{
  "d_model": 128,
  "activation": "tanh_gelu",
  "norm": "layernorm",
  "norm_eps": 1e-06,
  "z_loss": 0.0001,
  "steps": 8960
}
Each number is 50 + 10 x the weight over its row's rms, rounded and kept within 0 to 99. Layers, rows and columns count from 0. The size before them is the row's rms in percent of the matrix's.

# down: layer 8 MLP down (transposed), 512x128, rms 0.0727, rows 259-283, columns 64-127
# up: layer 8 MLP up, 512x128, rms 0.0726, rows 260-283, columns 64-127
down259 102:56 67 57 40 67 53 55 43 49 49 47 45 49 71 38 62 46 65 48 49 65 48 37 70 37 53 56 54 51 58 59 59 48 41 39 65 65 50 51 57 29 45 64 56 43 65 48 59 41 55 39 66 47 55 47 48 53 40 66 32 53 48 50 55
up260 102:32 50 46 58 30 41 40 66 46 50 54 62 52 63 64 62 44 48 40 49 55 39 51 34 60 51 37 46 42 64 48 46 57 51 54 47 64 54 42 59 50 37 39 42 53 52 70 51 63 27 32 67 69 37 51 65 36 52 54 65 51 50 59 53
down260 103:47 46 45 64 51 54 58 51 77 40 47 60 50 51 58 42 49 64 37 45 55 28 44 61 48 53 48 41 58 47 47 59 55 48 65 73 56 44 47 51 61 58 43 54 61 44 58 45 47 61 40 47 51 69 37 51 41 37 42 56 54 41 44 58
up261 098:43 38 52 56 49 41 43 48 57 62 50 58 43 44 42 63 59 34 52 51 51 45 51 31 64 58 32 56 56 65 40 40 47 49 27 46 61 63 46 37 70 48 59 42 55 28 63 55 73 58 40 41 39 53 57 67 61 53 40 37 37 39 45 40
down261 098:57 65 55 54 31 53 58 48 35 45 61 46 66 57 58 37 35 50 55 58 46 65 56 56 49 47 67 33 57 49 64 55 40 54 59 59 39 47 48 51 34 46 50 64 53 68 31 54 26 46 39 45 50 65 52 40 48 47 61 64 56 61 58 58
up262 103:51 38 65 53 58 31 54 56 53 72 45 60 52 42 65 57 41 55 48 52 60 64 52 51 43 48 48 56 57 52 47 53 42 50 41 46 43 37 56 74 51 55 31 47 41 42 43 42 51 40 56 61 39 21 62 59 74 34 48 59 45 38 47 35
down262 105:52 39 49 51 52 57 43 69 59 37 64 48 41 46 37 43 64 33 49 40 38 56 48 58 66 50 53 38 44 45 49 38 41 34 55 52 69 39 39 60 32 44 56 36 61 41 42 36 53 66 51 31 54 73 61 44 43 60 68 42 48 41 57 50
up263 100:70 63 47 60 67 68 53 33 49 55 41 65 41 77 62 45 47 47 27 56 44 33 48 61 68 59 61 40 63 47 46 36 62 48 59 58 49 50 54 51 39 54 51 37 45 51 53 62 44 56 46 63 39 41 52 49 42 53 64 50 50 56 44 46
down263 108:35 47 52 53 52 35 46 61 30 43 47 52 59 49 51 39 41 59 60 61 52 32 68 48 60 63 32 35 42 49 57 53 35 49 42 55 51 59 47 56 44 35 67 37 59 52 46 52 27 58 72 40 47 56 57 69 50 44 51 49 54 54 44 49
up264 090:62 46 53 47 56 55 50 69 53 26 57 73 52 44 35 54 36 40 68 49 57 47 51 55 41 54 51 44 39 54 42 58 41 40 38 42 40 47 53 46 42 56 47 49 39 41 55 62 41 46 67 56 73 37 48 40 52 43 70 60 66 48 39 58
down264 092:40 61 50 47 31 50 44 68 39 59 43 26 38 61 55 40 57 60 54 47 34 60 57 61 37 58 49 55 70 66 73 53 68 54 62 46 56 56 28 42 58 51 50 53 49 53 42 56 59 52 32 30 44 66 40 33 49 54 44 63 48 64 44 51
up265 095:41 44 47 46 39 47 58 36 62 51 57 60 55 50 38 43 39 50 49 49 41 58 60 43 70 53 53 46 46 50 49 59 43 65 38 43 41 58 34 53 61 45 54 45 51 40 44 50 46 65 67 48 49 60 58 32 54 44 47 48 55 59 67 44
down265 099:55 41 63 47 21 62 49 52 27 62 46 61 66 54 51 63 37 56 39 55 43 48 48 49 30 60 54 40 53 53 42 58 53 45 59 51 47 75 60 43 35 47 48 40 24 55 60 56 48 56 34 48 63 44 40 49 56 51 53 64 65 40 56 46
up266 103:45 44 30 53 61 51 39 44 60 63 58 55 40 34 33 55 66 40 57 54 52 47 52 70 47 36 47 41 44 37 44 37 49 49 58 52 66 65 41 67 70 44 50 60 61 59 42 59 51 63 44 42 56 58 58 35 54 37 46 57 67 44 60 56
down266 100:59 49 41 57 48 61 73 52 51 39 37 37 42 41 53 54 57 40 59 65 53 56 48 52 35 54 51 50 46 52 51 50 63 48 37 66 61 41 47 60 53 59 65 34 51 54 55 43 50 22 42 48 29 50 52 60 59 52 66 48 35 58 33 45
up267 111:40 49 51 55 61 54 49 46 57 41 52 48 36 58 66 64 51 53 37 70 49 60 41 42 51 37 36 55 52 63 66 39 39 48 28 58 63 51 58 55 42 35 37 41 46 60 53 48 48 46 57 50 51 51 33 50 50 52 42 50 38 57 44 44
down267 108:48 50 47 58 50 33 43 61 29 47 49 45 53 61 26 40 45 60 38 63 48 48 42 62 40 64 50 44 59 58 44 51 48 47 51 39 50 49 41 62 51 60 47 41 73 38 44 64 42 50 58 35 46 64 41 37 39 49 40 49 49 55 50 56
up268 101:54 52 52 43 61 44 58 44 52 69 42 48 36 54 45 37 65 55 46 38 59 51 47 36 59 48 51 45 63 36 53 45 54 53 57 52 69 42 40 34 42 46 69 49 63 62 50 51 52 61 48 52 31 53 60 38 55 61 38 70 70 44 52 52
down268 096:44 60 37 60 37 31 45 46 53 43 42 56 49 47 55 61 46 49 38 78 54 35 39 36 54 36 51 52 54 57 55 71 47 53 57 53 49 51 51 62 55 69 38 53 73 41 37 62 35 56 31 69 71 41 57 54 43 54 45 30 42 38 48 51
up269 100:71 30 59 41 43 52 68 44 51 35 50 58 62 58 47 58 29 44 52 65 57 47 43 43 35 43 53 45 63 53 58 64 52 55 50 50 68 48 72 47 45 41 46 43 48 48 42 66 60 32 39 63 59 53 59 47 36 43 44 41 32 46 44 54
down269 092:34 49 54 52 54 48 52 47 41 48 35 53 40 47 53 53 62 47 47 51 45 47 60 53 42 60 50 40 33 57 37 50 55 36 60 59 28 63 64 47 57 47 49 39 29 47 72 26 57 60 54 36 36 50 49 40 43 50 61 51 50 56 36 38
up270 105:56 47 61 35 38 34 61 37 40 55 56 46 49 55 56 42 58 59 63 35 36 57 45 62 51 45 49 39 59 43 24 46 44 51 46 41 57 51 49 56 46 59 53 37 40 48 56 63 43 45 42 46 53 53 49 47 51 62 32 59 27 56 47 49
down270 110:46 53 56 48 60 39 53 59 57 44 65 61 38 59 38 45 68 55 45 52 28 41 48 53 34 49 49 43 39 55 33 47 33 59 40 36 42 54 55 44 44 47 61 56 54 71 55 58 50 40 49 49 43 46 34 45 51 37 41 54 26 52 52 45
up271 091:54 70 34 39 75 55 44 20 35 45 51 49 41 44 49 35 43 54 48 41 56 43 34 45 53 47 46 50 37 41 64 32 62 59 46 47 61 65 53 75 45 50 53 52 52 49 69 46 38 65 40 60 55 58 49 63 38 69 52 45 46 56 41 54
down271 102:58 43 54 62 45 31 61 64 42 50 52 51 64 55 61 65 41 36 40 50 57 60 60 59 77 42 58 42 57 69 56 45 35 48 62 64 51 37 45 52 62 49 48 34 47 46 34 50 57 33 64 48 47 47 34 54 54 44 40 40 31 53 54 46
up272 107:41 38 49 62 68 50 49 63 44 42 44 63 56 67 63 20 56 41 50 48 49 45 58 49 55 38 57 36 55 49 65 52 48 51 56 46 47 43 49 56 47 49 44 70 56 38 68 53 59 64 60 41 54 40 64 53 47 47 42 44 45 51 49 37
down272 098:53 41 74 67 52 51 46 52 62 30 56 39 44 67 49 48 45 60 71 60 42 46 54 32 36 41 47 57 46 35 49 49 41 58 64 44 62 49 50 54 60 63 32 59 36 51 51 47 44 49 48 53 50 50 58 52 60 50 36 56 45 45 60 23
up273 093:49 45 46 65 37 51 42 51 48 41 45 69 45 38 67 43 43 51 41 61 56 53 55 36 53 35 70 36 53 32 48 52 68 67 52 62 32 54 37 45 55 47 41 39 52 43 47 75 44 46 52 60 54 45 63 57 45 54 60 61 42 34 51 51
down273 092:48 57 38 55 34 65 68 45 58 54 73 47 46 62 40 35 57 52 54 51 44 50 44 65 33 55 48 38 66 69 31 57 41 47 43 46 64 45 51 42 57 46 60 68 48 39 46 52 64 61 43 37 46 62 46 38 65 63 43 45 31 47 61 53
up274 094:61 55 33 50 60 71 57 51 39 54 49 50 57 46 42 39 39 26 64 50 73 52 56 37 50 65 52 35 32 54 65 47 50 41 56 67 48 58 45 43 31 51 37 56 45 52 39 46 37 43 44 26 49 57 51 54 51 73 36 54 44 56 42 54
down274 099:40 66 46 65 57 39 42 63 47 49 46 60 45 40 61 36 50 48 54 44 51 56 46 44 39 57 41 42 63 37 47 45 31 64 30 41 54 55 60 59 58 25 60 44 41 55 47 68 55 46 51 62 59 55 60 46 72 69 53 51 51 36 57 70
up275 097:44 48 67 44 47 48 51 58 55 51 61 53 61 42 37 50 51 56 36 34 49 50 41 71 60 33 57 48 46 39 42 26 55 65 44 77 65 53 64 51 39 53 44 42 51 78 58 61 57 60 51 52 64 45 50 33 56 42 64 41 47 56 48 42
down275 096:56 40 54 72 45 58 42 37 50 62 45 42 56 63 46 45 65 51 53 51 48 58 67 48 41 62 57 39 63 34 33 66 51 44 36 37 25 46 52 57 62 63 47 54 46 39 37 62 42 31 47 48 38 55 58 42 46 55 52 64 49 37 51 59
up276 098:46 56 54 44 50 47 48 48 60 45 32 55 34 44 48 41 91 39 48 55 61 65 69 41 42 33 59 46 62 57 50 56 60 28 48 58 39 27 31 51 46 44 60 54 48 64 66 51 42 42 48 53 40 41 40 44 48 56 54 45 54 36 51 42
down276 094:39 46 71 71 50 38 45 37 41 44 61 55 70 52 35 48 30 59 43 41 44 48 33 53 42 49 42 59 43 50 54 52 46 65 47 42 56 55 53 66 47 67 33 75 54 33 47 56 45 65 53 39 62 46 51 53 58 66 49 52 43 72 30 53
up277 101:54 68 77 48 53 38 47 42 43 57 41 43 54 51 44 54 62 30 57 58 52 50 46 50 60 59 41 55 45 58 50 51 41 53 47 74 48 56 50 47 42 54 49 59 39 61 56 41 57 60 39 59 41 22 40 64 49 51 51 50 44 50 55 67
down277 106:62 52 51 64 62 49 30 47 52 65 52 66 52 63 68 61 50 60 50 60 53 54 48 43 44 53 49 46 49 55 40 51 37 41 52 50 62 66 61 57 45 62 56 62 43 58 46 54 49 42 66 45 46 32 45 54 43 38 37 55 52 49 49 49
up278 090:59 40 31 53 54 46 53 45 52 44 37 59 53 54 50 58 40 56 52 47 46 53 58 52 74 56 51 50 44 47 41 60 65 41 57 55 45 42 63 45 49 50 45 67 59 66 53 43 49 14 55 35 62 47 34 50 29 51 57 36 43 61 61 36
down278 093:54 61 60 53 20 67 59 46 41 35 37 50 62 44 54 46 50 58 63 56 41 54 50 40 54 43 43 55 55 47 40 30 53 61 54 66 54 33 38 70 49 58 56 60 46 51 43 51 36 65 47 56 49 63 51 57 50 74 46 77 40 35 42 56
up279 109:49 49 31 31 60 71 57 44 44 67 42 48 66 42 48 38 54 47 62 65 66 69 54 53 48 44 52 76 42 40 60 42 49 38 56 43 42 35 58 41 49 58 40 52 39 51 48 56 30 57 42 61 55 45 41 46 46 58 44 48 66 54 39 48
down279 099:39 63 37 54 63 46 50 67 48 47 64 32 65 68 53 53 39 45 49 36 45 58 50 33 48 55 57 46 48 51 52 52 61 61 69 45 58 53 44 48 55 48 51 55 54 57 45 65 51 45 48 55 64 52 65 57 50 55 39 46 56 40 52 47
up280 106:48 32 54 58 37 39 42 50 48 56 46 53 41 56 38 57 51 47 63 63 56 44 53 35 52 60 49 48 62 47 21 48 42 42 66 36 39 69 39 59 76 57 42 44 29 69 51 32 45 49 59 52 41 41 48 58 25 56 46 54 54 63 67 42
down280 112:50 70 49 45 73 60 64 53 52 57 37 32 43 58 43 67 69 46 60 43 37 62 62 36 41 52 53 39 49 58 56 55 53 58 52 60 52 59 51 51 53 53 45 51 64 38 59 47 62 46 53 49 55 59 52 47 66 52 51 45 46 42 34 65
up281 102:40 45 59 44 68 43 52 72 54 50 58 63 41 53 54 52 55 43 43 50 33 42 65 49 64 49 41 33 41 49 49 50 27 52 55 45 50 39 55 63 41 59 47 53 56 58 63 70 42 49 51 70 53 63 67 48 42 56 57 56 54 55 44 52
down281 098:47 37 56 61 51 67 56 31 38 50 54 56 51 63 58 38 45 48 51 48 47 48 53 42 38 69 53 41 46 62 56 52 67 70 61 59 50 44 57 56 47 56 63 50 30 50 42 36 59 45 49 43 33 44 29 44 41 50 58 64 60 41 52 45
up282 098:58 52 51 60 42 50 63 44 67 31 40 51 30 74 43 63 39 40 51 46 57 36 47 46 67 57 49 37 64 62 50 39 33 46 56 44 46 56 46 52 40 52 41 64 49 52 59 32 51 57 38 53 52 47 57 58 39 62 51 53 51 36 69 55
down282 090:62 43 35 43 40 36 30 85 37 42 50 62 39 41 58 58 53 50 39 56 72 58 53 48 29 45 48 62 57 43 51 50 57 51 60 62 59 54 55 27 53 55 57 42 52 33 44 42 68 59 58 38 42 42 38 46 45 25 60 60 64 45 53 44
up283 101:57 44 60 78 64 38 50 53 50 47 54 44 60 52 36 68 51 41 35 36 44 54 55 27 50 47 43 44 61 24 48 37 52 49 55 64 47 41 36 53 40 57 44 62 49 71 43 51 57 37 57 39 48 42 51 52 54 46 50 45 44 51 54 49
down283 104:59 36 30 54 35 44 36 74 45 60 46 50 46 57 62 45 66 36 67 59 54 47 49 37 63 60 32 53 43 47 58 55 47 44 48 39 50 49 58 52 57 46 57 49 48 42 60 56 45 43 57 38 44 53 54 44 42 49 25 42 59 60 50 42